config.toml
n_layer = 12
d_model = 256
n_head = 4
n_kv_head = 2
head_dim = 64
d_mlp = 704
vocab_size = 2048
activation = "swiglu"
norm = "rmsnorm"
norm_place = "pre"
norm_eps = 1e-05
positions = "rope"
rope_base = 10000.0
rope_fraction = 1.0
qk_norm = false
attn_scale = 0.125
bias = "none"
tie_embeddings = true
parallel_block = false
init = "trunc"
init_std_qkv = 0.0412
init_std_o = 0.00841
init_std_up = 0.0412
init_std_down = 0.00507
optimizer = "soap_variant"
lr = 0.00343
lr_mult_o = 1.27
beta1 = 0.95
beta2 = 0.95
lr_head = 0.00798
warmup_steps = 200
schedule = "wsd"
decay_fraction = 0.372
decay_shape = "cos"
final_lr_fraction = 0.0
batch_tokens = 32768
seq_len = 512
doc_mask = false
z_loss = 1e-05
train_tokens = 145400000
steps = 4438
dataset = "wikipedia_en"
Each number is 50 + 15 x the weight over the matrix's rms, rounded and kept within 0 to 99. Layers, rows and columns count from 0.

# down: layer 6 MLP down (transposed), 704x256, rms 0.137, rows 604-670, columns 0-31
# gate: layer 6 MLP gate, 704x256, rms 0.142, rows 605-671, columns 0-31
# up: layer 6 MLP up, 704x256, rms 0.145, rows 605-670, columns 0-31
down604:62 63 79 59 47 56 55 48 69 65 38 34 51 57 52 47 17 29 58 63 77 41 30 37 46 44 55 57 35 66 83 37
gate605:48 43 54 43 62 52 41 70 21 54 49 74 52 61 50 70 55 40 19 37 45 53 61 61 73 56 54 57 44 42 51 54
up605:60 53 49 53 71 37 60 56 59 69 23 76 35 45 48 59 37 48 30 33 72 69 38 91 52 30 41 48 42 32 49 56
down605:83 31 28 63 22 56 60 50 59 53 60 73 56 62 64 64 49 28 45 70 58 66 63 47 79 48 53 46 47 55 34 66
gate606:57 49 61 39 36 67 43 59 57 49 42 46 74 50 35 33 60 50 54 65 57 62 50 18 58 80 27 57 36 52 67 72
up606:65 58 54 59 59 67 42 58 47 64 54 16 58 69 61 53 54 41 45 23 60 55 13 35 57 56 21 76 48 73 63 64
down606:47 54 45 29 67 24 50 57 37 42 62 53 35 63 33 58 43 57 38 34 69 54 39 53 44 49 59 84 37 53 35 57
gate607:50 60 61 38 38 59 51 47 48 44 44 55 70 59 73 38 46 71 44 32 65 42 54 43 66 47 29 47 72 63 30 44
up607:61 60 71 40 40 38 45 66 43 47 57 43 20 51 45 55 11 81 48 42 45 35 68 71 24 47 71 33 61 41 33 52
down607:58 72 18 39 24 67 66 33 36 54 54 49 54 80 47 31 54 54 43 48 06 75 24 56 60 90 44 34 56 46 51 80
gate608:68 47 28 47 47 68 45 63 45 51 46 70 61 56 42 60 69 57 67 59 57 22 78 42 58 46 84 53 47 60 49 57
up608:53 30 37 54 76 41 63 43 21 39 21 55 51 21 54 54 30 46 46 51 29 65 41 43 09 22 67 36 15 43 48 31
down608:56 73 38 86 50 55 21 48 40 19 68 52 49 41 34 89 56 32 19 62 78 25 55 31 68 52 57 47 34 68 64 61
gate609:58 34 56 39 60 54 57 51 45 65 46 47 72 34 59 41 44 52 60 48 60 33 66 39 64 54 21 64 63 37 62 59
up609:57 48 45 42 77 56 43 25 31 41 22 14 41 72 55 34 44 49 65 46 67 39 52 58 39 82 39 56 43 47 51 87
down609:45 57 62 44 54 33 52 69 55 52 43 50 24 42 59 62 37 54 49 63 59 58 23 46 27 52 50 48 59 73 53 43
gate610:49 41 55 05 21 57 49 65 40 56 39 52 63 52 43 54 66 57 14 30 57 66 40 44 50 28 62 43 28 30 57 57
up610:62 58 66 25 22 56 19 27 48 61 50 43 44 46 49 11 58 42 32 48 66 43 55 54 43 35 31 64 41 32 14 53
down610:49 22 54 92 53 41 49 31 66 34 44 28 59 52 48 41 32 44 39 55 50 73 49 36 69 51 37 34 62 57 33 54
gate611:48 53 28 51 00 60 32 45 43 31 41 38 38 56 35 64 57 41 27 64 32 44 40 47 27 38 54 65 60 54 61 57
up611:57 27 41 42 40 54 41 32 62 32 64 49 47 44 30 34 53 65 40 56 45 28 47 40 55 53 47 34 67 54 33 27
down611:39 57 78 37 40 26 74 68 37 50 42 67 74 57 69 29 62 39 82 60 47 34 58 17 37 70 65 40 47 62 43 19
gate612:29 60 35 60 60 45 44 49 67 37 47 38 78 38 57 39 67 39 43 39 47 71 33 38 64 51 52 41 31 58 33 71
up612:49 41 36 75 29 33 54 58 35 14 22 47 35 36 35 39 57 36 55 39 52 52 55 37 61 45 53 42 53 79 31 59
down612:34 41 61 41 44 82 45 51 31 35 70 61 33 48 47 58 56 71 29 65 67 50 43 61 69 40 67 55 41 66 25 57
gate613:55 43 77 59 81 69 58 57 57 27 38 56 43 75 75 73 37 50 57 50 67 63 36 47 32 53 44 76 63 51 47 56
up613:39 52 37 72 51 45 69 65 46 42 24 32 44 62 62 54 58 80 46 71 74 56 41 58 78 79 41 59 55 36 37 43
down613:30 60 53 29 54 68 68 43 48 50 42 50 77 49 02 40 62 64 52 51 41 77 71 20 44 58 34 36 36 61 59 68
gate614:49 53 25 62 69 31 49 59 49 35 62 66 49 30 39 72 16 85 65 49 28 50 53 57 39 31 24 79 44 45 73 70
up614:55 35 60 71 46 44 75 60 51 24 45 57 49 50 57 86 26 68 49 65 22 18 46 34 39 44 46 73 54 42 52 51
down614:88 67 68 78 65 59 22 62 82 56 37 81 35 50 71 54 71 46 47 55 58 50 23 65 70 52 60 36 51 32 43 61
gate615:52 52 55 31 60 44 47 64 65 33 59 41 45 52 68 30 65 41 49 37 73 68 50 47 59 59 46 58 60 37 38 43
up615:90 47 75 46 56 46 74 60 22 58 68 48 63 74 65 34 52 63 62 38 85 62 47 41 32 42 70 67 25 54 33 41
down615:49 25 88 59 75 55 45 44 63 39 45 70 69 38 55 31 60 61 53 23 81 22 53 40 33 54 60 39 60 53 60 57
gate616:34 63 70 42 70 56 49 50 67 48 57 56 60 75 52 45 23 48 63 36 39 53 43 44 34 93 75 49 68 15 34 34
up616:36 21 48 63 65 62 37 69 48 71 48 33 62 24 69 73 75 27 22 14 73 57 73 67 67 51 32 54 46 36 35 58
down616:57 60 40 46 43 47 59 46 88 37 58 39 59 50 42 61 63 40 51 17 36 52 40 57 27 66 48 42 57 48 61 57
gate617:50 52 32 59 50 48 56 47 70 57 52 33 54 57 44 47 55 57 26 56 69 29 58 73 78 40 51 60 76 66 46 51
up617:66 60 42 52 58 69 83 76 37 53 62 42 16 51 46 47 41 56 59 35 50 66 38 65 69 32 55 45 44 45 22 44
down617:45 69 68 27 35 38 83 64 58 66 41 49 69 32 68 43 34 98 28 40 71 30 66 36 50 72 35 53 72 60 72 43
gate618:58 53 63 60 50 49 28 21 18 44 47 43 79 32 57 29 30 45 56 50 39 52 45 73 13 56 55 45 61 54 46 44
up618:82 36 39 56 71 41 23 35 46 52 59 34 42 56 79 43 54 60 52 38 50 39 72 58 30 47 63 70 53 74 45 54
down618:58 21 37 54 68 45 24 57 52 62 65 65 82 37 19 44 57 33 62 48 48 35 73 66 41 17 15 50 65 59 36 42
gate619:49 57 42 46 55 24 72 67 53 62 47 32 25 47 37 73 38 57 55 56 62 39 39 69 34 55 58 46 34 49 54 16
up619:22 43 55 42 61 40 40 78 62 65 45 70 53 46 51 47 50 25 50 52 46 56 31 40 69 62 27 52 10 31 21 60
down619:36 79 50 51 29 57 48 53 62 25 12 79 35 34 54 39 47 45 32 42 56 22 57 65 45 58 38 43 36 38 58 55
gate620:52 24 42 58 50 45 74 47 69 51 30 58 51 38 39 57 71 57 32 67 45 46 50 30 41 74 14 45 39 47 28 42
up620:84 67 49 32 44 40 53 41 35 41 68 46 44 41 44 58 52 54 52 46 70 47 62 55 18 60 23 39 57 45 43 61
down620:48 57 81 65 61 27 54 52 34 72 30 57 54 43 46 62 52 49 50 64 46 23 38 46 56 48 61 66 73 41 74 40
gate621:56 50 63 29 61 80 49 40 36 39 61 68 44 59 41 45 22 33 64 48 46 40 46 59 34 40 52 41 39 27 59 58
up621:47 43 46 64 56 43 46 48 45 38 33 29 51 58 70 54 55 37 50 79 58 51 47 52 44 66 45 45 64 44 70 46
down621:47 58 36 56 34 63 20 57 52 23 48 42 32 61 49 72 61 09 56 56 63 50 25 58 53 36 51 48 39 30 49 48
gate622:34 55 28 35 77 54 54 55 49 61 33 49 44 52 44 34 56 51 35 45 23 65 39 44 53 70 45 52 57 24 52 55
up622:56 41 55 32 40 49 70 45 54 52 45 74 49 58 37 30 79 32 76 49 25 54 51 32 39 29 55 49 61 63 41 72
down622:41 76 68 56 44 55 46 55 62 33 60 51 57 31 11 43 39 61 45 55 46 18 44 38 42 54 56 53 36 31 68 38
gate623:24 46 53 63 49 29 30 74 80 38 50 76 60 48 28 23 58 43 32 60 59 39 26 38 52 65 79 77 40 72 54 64
up623:46 58 62 15 46 58 79 54 26 57 32 36 46 44 48 23 47 64 63 20 51 49 50 34 71 53 65 52 42 26 52 61
down623:48 34 37 54 48 65 63 30 55 54 56 42 58 52 36 57 60 47 46 54 58 60 67 30 43 52 40 64 59 53 61 52
gate624:44 49 48 55 33 58 30 37 50 39 40 57 48 64 62 37 46 51 46 50 46 64 67 46 48 64 68 48 36 40 52 47
up624:59 55 54 35 54 37 53 50 52 45 71 19 59 68 56 65 71 30 61 43 34 40 46 64 53 48 33 44 61 43 62 66
down624:43 30 72 65 54 20 56 52 50 31 51 26 32 51 56 53 42 68 55 44 42 25 67 41 11 27 50 24 49 50 58 56
gate625:45 68 48 57 40 74 29 54 43 45 68 51 64 45 24 59 43 75 40 35 42 57 43 21 32 58 39 55 40 62 78 56
up625:48 28 35 50 74 62 22 51 61 42 56 58 42 44 55 58 39 61 40 59 53 42 49 38 42 65 35 46 35 50 55 32
down625:42 43 33 31 74 53 31 52 18 40 47 53 52 58 55 69 55 67 51 54 63 64 34 40 58 56 50 51 59 29 38 22
gate626:22 53 17 46 61 59 53 80 39 34 39 63 50 69 50 35 63 59 40 52 34 41 48 74 13 13 54 15 60 80 55 20
up626:48 57 60 49 64 32 65 59 48 36 51 77 35 53 20 48 56 36 50 32 88 41 37 39 39 61 31 48 64 70 09 56
down626:43 85 40 66 75 52 62 61 28 70 51 67 41 61 79 51 49 52 47 38 54 23 54 36 60 60 49 80 51 35 47 68
gate627:87 84 64 37 22 54 32 61 48 81 81 14 68 50 50 49 50 42 62 48 64 42 42 46 62 53 46 23 45 29 52 71
up627:64 44 43 48 58 52 39 52 61 42 81 40 36 36 39 49 39 80 47 64 70 59 37 45 69 46 77 38 42 36 56 35
down627:59 51 47 57 32 38 26 53 36 73 55 40 46 28 46 51 40 58 60 68 31 48 47 69 50 58 44 53 13 29 65 55
gate628:42 51 77 61 69 54 49 33 46 37 49 45 70 72 59 52 37 52 41 57 53 49 63 42 42 63 36 64 52 46 57 53
up628:49 42 48 60 63 34 66 63 60 41 20 45 46 59 45 83 67 66 54 45 52 45 23 46 50 51 27 42 39 36 27 46
down628:37 46 36 50 36 57 48 43 46 52 64 67 45 56 45 41 54 40 49 46 37 53 42 71 51 55 36 70 53 61 26 39
gate629:54 67 84 48 63 49 60 49 48 24 66 33 31 49 50 69 35 77 48 85 54 12 07 70 66 63 50 26 46 14 45 41
up629:43 35 50 46 62 61 55 71 42 73 74 60 59 55 36 61 56 38 36 55 27 29 42 58 70 64 51 62 48 43 75 44
down629:31 63 36 40 67 63 48 65 55 45 56 67 25 58 49 73 67 52 58 21 66 65 65 29 63 48 21 52 46 44 82 66
gate630:67 25 59 56 70 62 53 56 63 55 70 44 49 73 42 76 64 75 51 61 61 43 65 37 56 46 62 73 46 51 30 60
up630:48 38 49 50 45 49 36 59 50 73 54 44 22 59 85 72 50 66 28 56 78 45 45 68 34 51 53 57 34 95 20 58
down630:43 59 65 53 44 42 32 50 47 42 73 89 46 45 57 66 72 30 56 26 51 42 46 38 45 46 72 60 53 68 42 52
gate631:50 54 62 53 29 60 51 67 52 60 77 80 51 22 51 44 71 61 62 60 62 60 31 44 42 47 76 33 44 68 48 55
up631:59 74 47 59 61 33 35 17 44 51 43 39 24 40 65 65 28 38 57 53 53 43 51 46 54 35 46 49 32 29 62 54
down631:43 31 55 36 26 45 80 86 47 67 54 67 35 59 22 36 44 61 35 51 77 46 20 74 54 57 71 62 31 74 62 34
gate632:38 51 25 47 18 65 59 49 46 41 44 67 10 45 40 23 48 99 52 35 27 51 35 50 54 27 87 37 77 57 25 53
up632:62 71 65 69 31 57 58 74 30 56 51 16 47 36 85 44 49 49 52 61 60 60 37 51 41 65 34 54 69 62 51 43
down632:56 64 43 68 58 69 44 46 47 48 42 59 55 44 48 45 23 46 40 45 41 55 52 16 28 17 30 42 64 63 52 63
gate633:26 32 29 49 80 60 42 44 47 63 64 52 54 48 57 41 32 18 28 59 48 49 41 73 42 14 43 41 31 55 63 67
up633:46 41 56 39 43 20 52 60 72 75 61 48 68 63 42 51 75 46 48 39 45 67 91 36 42 47 35 53 46 55 68 46
down633:26 59 48 67 39 51 77 48 55 52 61 52 69 72 77 45 43 51 07 67 45 54 40 52 42 90 77 73 47 49 65 46
gate634:40 54 64 58 64 55 54 57 56 47 55 38 48 36 58 65 42 08 28 49 67 43 53 58 27 43 38 50 46 40 50 55
up634:43 49 42 55 48 66 63 39 58 38 57 30 53 65 54 61 83 63 53 47 76 68 42 40 17 50 52 46 61 61 50 48
down634:00 40 54 35 57 50 45 24 54 35 58 67 06 30 38 67 31 25 47 71 47 53 56 65 56 55 35 48 46 68 56 21
gate635:40 53 37 40 62 61 52 57 55 38 56 47 42 57 64 56 52 41 35 33 29 52 43 88 56 24 60 43 61 47 60 53
up635:31 35 31 35 61 56 49 28 23 53 65 68 36 28 50 58 61 47 70 57 61 56 61 53 45 80 54 48 66 40 31 60
down635:53 54 47 49 27 57 31 45 58 54 40 69 75 48 55 61 58 32 44 70 44 31 55 43 53 52 44 31 69 51 46 56
gate636:44 73 67 32 36 66 70 43 17 11 71 45 58 32 42 67 29 38 45 62 66 54 14 57 52 40 62 74 23 47 58 47
up636:75 68 56 33 46 31 64 62 39 61 54 55 48 39 28 41 76 42 38 49 64 70 61 47 42 66 41 58 57 36 64 22
down636:28 68 47 92 54 65 55 43 57 87 54 59 49 36 52 52 38 58 32 66 68 29 68 75 28 23 53 38 54 35 43 54
gate637:56 60 63 54 35 47 49 56 48 56 23 52 24 43 60 48 79 63 62 53 43 49 49 63 44 38 54 60 54 38 50 52
up637:39 64 54 65 60 54 51 66 69 66 37 51 44 33 50 64 62 42 61 90 64 42 43 30 47 33 64 60 51 39 63 42
down637:63 47 35 38 58 53 51 36 54 41 24 59 79 40 55 63 25 63 79 55 41 63 62 06 35 39 75 40 48 66 58 40
gate638:42 41 69 55 46 28 24 65 53 93 39 49 38 42 44 41 38 37 55 49 59 48 44 17 31 43 76 69 49 69 58 60
up638:41 68 33 38 71 37 78 39 49 18 54 60 57 70 77 57 28 68 67 49 50 49 22 64 70 50 53 34 32 53 60 55
down638:47 51 41 52 56 32 30 63 58 37 84 15 27 40 58 50 13 55 56 33 75 43 47 44 39 48 69 63 50 55 51 72
gate639:43 83 57 92 24 63 50 32 53 70 45 40 51 31 49 36 37 45 47 71 59 66 47 44 65 72 32 43 53 36 60 54
up639:17 28 72 47 68 47 27 76 69 55 50 35 41 45 72 51 61 64 37 56 48 76 68 61 57 41 46 56 59 44 68 68
down639:24 50 60 44 76 20 23 36 53 38 38 39 40 36 59 64 46 60 56 33 49 79 57 60 36 54 24 56 32 03 32 67
gate640:67 36 09 58 40 57 35 39 63 41 42 39 52 58 63 46 50 66 45 67 44 40 58 36 35 74 43 52 49 18 53 33
up640:30 60 72 81 46 40 66 38 60 49 39 50 71 58 44 51 64 84 55 54 58 58 43 57 36 59 42 59 53 47 47 61
down640:57 70 72 38 43 55 68 45 55 63 68 36 40 65 62 46 55 57 74 50 48 45 66 68 37 80 59 26 49 46 53 32
gate641:41 63 41 27 38 46 50 32 52 46 37 58 42 40 40 32 71 69 21 79 39 71 63 65 36 64 47 60 49 35 16 67
up641:58 64 79 42 57 66 46 70 39 57 53 64 64 55 62 64 54 13 46 56 51 62 52 27 56 61 44 42 45 19 82 42
down641:51 51 53 32 47 55 38 42 71 29 60 52 46 71 37 62 50 61 46 21 58 54 63 42 38 32 31 45 07 54 61 34
gate642:42 45 43 76 68 40 67 56 34 31 46 43 36 65 44 64 72 42 47 53 38 51 39 72 50 43 54 57 60 36 50 61
up642:50 65 56 53 76 47 50 47 24 72 00 54 60 80 42 47 42 28 47 39 55 62 63 64 52 76 28 60 40 31 59 61
down642:56 34 59 42 63 49 30 55 48 65 46 51 61 37 30 47 54 65 60 49 40 53 76 24 59 58 54 42 53 42 24 35
gate643:25 28 35 55 66 42 30 58 49 49 52 31 46 78 54 51 65 51 32 58 55 29 43 46 50 44 49 30 63 20 59 59
up643:42 57 61 65 58 60 67 52 65 54 45 71 69 61 53 39 59 61 52 79 58 67 55 55 25 33 44 68 67 95 49 57
down643:33 42 57 44 36 66 30 46 49 63 41 39 43 67 15 51 10 44 74 35 68 51 58 77 66 39 65 35 32 56 28 51
gate644:42 48 61 47 42 70 49 55 54 60 18 40 39 81 67 40 62 62 41 36 03 30 60 55 38 28 59 58 51 50 65 36
up644:42 40 58 45 68 64 30 69 46 55 48 70 38 49 39 33 63 40 35 46 56 55 60 70 43 23 51 28 45 43 49 70
down644:48 42 60 62 50 21 63 41 64 50 44 61 52 41 27 34 44 45 47 32 47 26 70 94 57 48 48 47 47 34 61 35
gate645:57 53 53 50 32 50 52 67 62 42 44 46 57 20 53 82 55 50 41 50 57 55 26 64 45 14 33 31 54 29 37 53
up645:54 50 39 47 45 73 73 71 47 61 38 38 46 69 58 45 64 34 59 48 35 52 56 74 46 47 36 61 61 63 48 36
down645:33 74 55 54 44 40 51 54 33 49 34 41 49 64 53 60 64 72 56 54 44 84 37 71 38 40 68 92 62 50 42 33
gate646:40 70 42 49 33 59 42 67 62 43 59 54 32 51 58 46 49 39 82 40 49 67 43 55 33 53 43 80 47 80 53 67
up646:16 43 46 40 63 49 41 75 19 47 41 68 60 53 71 40 49 57 49 73 53 45 36 44 74 54 55 24 37 21 19 28
down646:17 31 34 55 48 50 36 57 48 44 44 65 36 40 53 49 61 63 59 47 44 60 40 51 51 51 46 44 74 60 44 37
gate647:06 55 17 57 52 66 64 38 46 29 55 64 50 36 58 47 54 25 60 49 38 45 64 39 96 51 67 41 43 41 44 63
up647:47 71 11 41 53 57 46 20 43 49 39 53 44 49 47 53 48 52 78 45 53 47 45 83 56 62 52 30 36 39 48 54
down647:66 48 55 38 24 18 57 46 42 55 72 56 53 51 27 33 39 41 77 75 77 29 38 84 74 53 54 28 36 48 55 62
gate648:79 16 57 29 56 41 66 45 34 46 54 64 90 29 38 49 54 66 64 31 51 65 58 42 56 38 39 62 68 49 44 46
up648:58 52 28 28 49 65 45 45 56 38 33 73 31 13 72 40 71 53 34 63 64 35 65 29 50 56 42 52 02 61 37 35
down648:32 45 65 49 68 68 35 49 32 50 46 50 62 75 86 82 46 43 49 49 69 54 30 62 81 68 65 64 67 65 40 08
gate649:32 15 59 65 54 43 58 47 86 65 51 36 56 45 72 55 35 29 69 36 45 48 50 28 60 50 61 73 60 54 46 80
up649:42 89 63 50 58 38 40 48 88 43 49 69 55 61 47 53 47 56 43 66 25 36 34 72 36 62 62 72 43 44 45 49
down649:61 46 54 39 62 53 61 74 33 20 49 56 26 57 27 59 49 60 42 60 30 50 63 41 73 56 41 68 45 63 55 26
gate650:50 28 22 62 59 43 67 51 44 74 74 64 65 38 67 55 39 30 49 57 41 49 53 51 09 33 63 51 49 61 44 56
up650:55 56 91 00 57 61 65 47 43 53 32 33 51 52 51 55 42 74 38 21 86 35 69 61 36 57 45 28 60 46 61 63
down650:42 45 78 41 37 37 21 65 37 30 65 24 49 64 51 49 34 52 17 62 58 65 44 41 54 66 10 34 53 43 72 48
gate651:64 64 39 79 65 32 70 39 21 29 55 49 59 66 43 18 68 37 36 51 53 49 57 47 40 34 65 54 39 48 33 66
up651:67 74 44 57 72 79 59 42 56 54 63 71 64 57 57 27 66 41 41 55 27 64 49 64 56 40 66 23 69 36 82 54
down651:45 90 85 31 69 38 43 58 17 51 64 57 64 46 23 34 42 46 47 58 45 35 60 41 65 39 24 43 32 60 41 72
gate652:33 52 42 39 12 31 34 72 66 78 55 57 49 66 52 57 35 27 62 53 73 48 66 45 60 34 66 60 58 51 41 56
up652:70 76 40 32 35 39 50 40 62 38 71 46 68 67 65 43 36 56 59 26 37 44 61 45 66 76 39 42 82 49 17 30
down652:44 22 55 43 32 53 55 52 69 56 44 17 43 55 50 44 29 57 42 48 63 52 50 48 65 26 53 37 38 35 52 85
gate653:71 45 34 68 37 67 56 50 67 49 46 53 87 59 73 86 56 51 73 77 79 56 36 40 53 20 45 66 64 60 58 47
up653:30 39 40 48 36 50 81 37 44 32 88 33 52 40 33 48 77 50 37 47 50 56 65 51 45 61 53 55 41 42 63 72
down653:52 57 67 23 64 61 40 13 39 32 35 52 43 42 21 69 60 28 45 60 39 61 88 48 41 43 61 67 46 65 14 64
gate654:41 66 41 47 34 59 37 74 58 55 41 73 40 19 54 58 52 40 76 45 38 27 50 30 71 33 31 70 44 48 49 99
up654:49 44 31 66 43 60 32 29 38 34 96 49 48 52 51 39 58 45 27 29 50 22 57 28 82 73 53 55 59 79 24 54
down654:58 72 22 36 65 32 23 65 34 52 57 45 62 47 47 41 46 51 25 22 55 35 48 45 33 48 43 41 34 40 59 51
gate655:53 54 43 53 57 54 31 51 49 94 03 55 40 47 36 62 82 35 62 46 54 81 30 63 53 40 28 77 47 25 44 48
up655:36 46 57 41 46 63 77 78 49 27 61 61 44 44 39 52 64 61 70 42 63 50 58 63 35 24 46 68 53 53 54 45
down655:72 61 69 49 41 63 70 55 56 32 46 38 32 66 69 67 17 62 50 57 78 76 46 60 70 49 24 75 35 81 50 34
gate656:62 44 55 38 33 57 87 71 63 58 38 28 30 65 75 28 70 58 52 55 42 50 39 58 60 40 50 53 28 50 95 59
up656:42 70 77 87 37 76 34 57 60 51 49 46 55 60 46 50 65 31 37 51 50 52 49 52 44 40 47 80 51 67 54 68
down656:42 10 55 64 10 50 51 61 42 50 48 42 57 17 57 51 42 54 49 63 47 46 41 46 53 53 77 64 51 62 58 55
gate657:41 68 52 51 52 36 72 36 66 50 42 33 58 51 63 49 58 55 60 63 33 56 56 48 38 30 43 46 80 37 61 55
up657:49 54 66 48 80 37 49 55 43 44 88 47 24 62 55 60 80 53 48 47 54 41 64 57 18 62 15 47 36 34 80 51
down657:53 45 58 58 43 38 45 47 43 52 57 64 66 54 29 49 24 14 37 68 64 63 63 40 81 38 67 35 44 69 26 39
gate658:36 56 41 69 56 50 67 54 42 44 53 29 44 30 48 56 31 31 75 57 86 48 49 50 58 42 68 99 55 50 52 49
up658:57 49 33 46 36 38 27 35 61 46 49 58 33 43 20 63 63 59 40 38 26 37 49 64 29 46 42 51 72 20 36 63
down658:60 53 37 51 32 82 43 66 57 10 27 36 56 42 30 55 72 55 58 43 55 34 60 35 37 49 46 80 49 42 51 48
gate659:22 37 26 35 48 47 52 45 53 45 31 67 42 59 57 61 39 40 54 69 33 63 45 69 50 40 44 65 68 60 49 68
up659:42 39 19 24 76 10 71 48 30 71 41 52 51 62 42 20 56 47 40 25 55 60 28 67 43 56 24 41 39 52 42 68
down659:31 36 25 41 34 76 51 54 39 39 60 44 58 47 77 67 58 48 32 38 57 55 43 60 26 29 53 57 49 43 36 65
gate660:37 21 47 28 69 66 48 49 42 51 60 54 28 40 38 31 51 62 08 52 55 39 55 49 61 60 49 63 29 49 21 45
up660:44 61 62 28 47 58 73 50 32 46 62 63 29 56 30 44 58 19 65 78 60 72 55 48 35 51 29 61 34 49 23 63
down660:57 64 65 74 29 31 44 30 34 55 53 67 64 44 52 83 20 56 21 55 59 20 73 50 25 62 72 57 60 64 38 26
gate661:30 40 53 80 34 60 26 81 59 50 64 45 46 88 52 40 42 47 64 70 42 70 50 49 43 85 50 56 48 48 55 80
up661:58 53 48 60 73 41 64 55 69 33 80 56 64 47 53 48 26 41 46 52 66 69 25 28 39 34 61 35 45 25 69 29
down661:32 35 29 48 49 51 51 64 43 72 56 60 75 62 63 58 42 44 57 45 62 66 36 42 44 23 25 54 65 45 39 56
gate662:53 84 52 39 27 49 39 41 73 45 50 59 26 60 65 32 54 52 52 49 55 34 31 25 49 14 67 13 69 64 51 42
up662:49 62 44 42 37 69 40 49 57 74 41 59 60 37 31 71 51 94 37 62 37 55 41 57 65 87 57 76 52 28 64 46
down662:55 53 50 57 82 86 57 50 52 47 65 75 79 23 00 29 45 54 41 48 67 62 65 76 24 54 55 53 50 78 41 32
gate663:43 56 36 46 69 47 49 36 43 62 25 54 59 50 38 74 50 63 19 51 28 78 69 73 56 44 40 35 64 99 34 60
up663:26 54 81 27 57 64 68 49 58 55 82 46 11 58 28 60 47 68 66 55 50 56 60 46 62 62 65 54 48 63 60 47
down663:57 43 60 51 25 66 46 67 52 84 52 68 49 45 46 31 52 54 87 42 56 43 54 34 54 52 64 66 61 34 54 55
gate664:41 58 37 13 84 41 67 44 52 21 76 71 22 60 61 60 42 68 34 58 45 58 52 52 55 40 69 45 79 91 72 70
up664:48 36 46 53 45 55 43 50 87 57 77 28 54 44 27 67 63 75 50 61 62 49 33 56 59 56 43 47 51 57 55 47
down664:36 38 22 63 42 70 33 33 36 35 36 73 49 30 58 67 45 14 59 60 41 68 59 64 36 50 31 39 93 41 41 40
gate665:51 46 28 64 67 56 57 36 54 79 42 45 50 56 24 49 64 72 38 81 33 53 52 50 55 52 72 51 55 67 48 34
up665:60 29 63 27 31 51 16 63 56 36 61 42 87 64 44 47 73 54 61 46 68 55 31 57 44 53 41 38 50 76 54 52
down665:57 43 29 38 37 68 77 68 49 82 46 43 40 54 68 50 70 53 60 78 52 70 33 58 54 58 41 48 40 39 60 26
gate666:46 22 35 77 58 26 70 92 46 71 63 39 71 50 53 35 72 35 64 43 56 26 55 50 58 40 46 51 36 34 21 45
up666:39 60 45 50 34 62 47 37 22 61 54 57 20 68 67 39 47 31 55 63 58 48 63 43 50 73 44 80 66 42 59 58
down666:51 46 54 35 50 52 23 59 51 31 59 46 67 55 52 49 24 33 44 46 45 36 57 56 57 51 73 55 31 27 46 40
gate667:58 63 63 38 53 19 57 58 43 30 76 52 65 51 53 52 31 38 26 77 59 64 38 67 67 32 33 43 55 41 42 48
up667:62 42 28 71 38 47 38 68 69 60 49 41 19 32 41 36 67 42 52 55 54 68 48 56 51 52 51 56 69 28 56 62
down667:41 73 42 36 43 40 63 23 44 53 46 63 31 51 52 63 46 32 35 31 49 51 53 40 48 28 56 51 23 59 57 37
gate668:68 57 51 53 52 42 36 33 63 57 44 66 45 68 48 36 32 45 71 63 50 51 28 57 50 44 63 65 33 65 52 67
up668:43 68 27 36 59 58 58 29 50 38 55 26 38 50 58 52 66 49 54 58 41 34 57 32 63 45 62 39 41 56 45 25
down668:32 44 36 74 49 70 55 47 55 64 62 34 28 52 57 29 38 53 56 81 42 46 77 51 63 39 44 57 48 75 61 63
gate669:54 49 49 48 60 52 57 50 43 59 42 61 31 49 63 54 63 41 84 50 47 48 06 58 57 51 50 51 42 26 48 63
up669:30 54 55 70 50 35 55 50 50 47 68 32 63 52 63 62 60 46 32 49 61 31 87 45 53 79 45 63 53 68 41 38
down669:69 50 56 48 35 68 41 67 43 56 44 61 57 61 66 47 58 40 68 44 72 76 31 44 54 36 47 40 48 47 50 58
gate670:58 35 44 80 42 60 40 54 67 66 52 52 63 71 41 47 28 50 60 66 40 31 53 42 47 29 49 58 57 37 46 43
up670:72 57 64 11 67 34 48 40 29 30 64 55 40 39 58 72 48 43 32 37 54 43 55 55 36 57 60 44 51 58 52 42
down670:55 39 46 22 71 62 40 59 59 54 46 29 19 39 41 79 35 21 35 41 46 46 53 52 59 42 51 29 42 58 27 84
gate671:32 60 35 72 21 33 76 65 13 38 35 67 51 43 78 48 50 35 60 46 36 61 28 58 68 12 75 60 60 56 53 38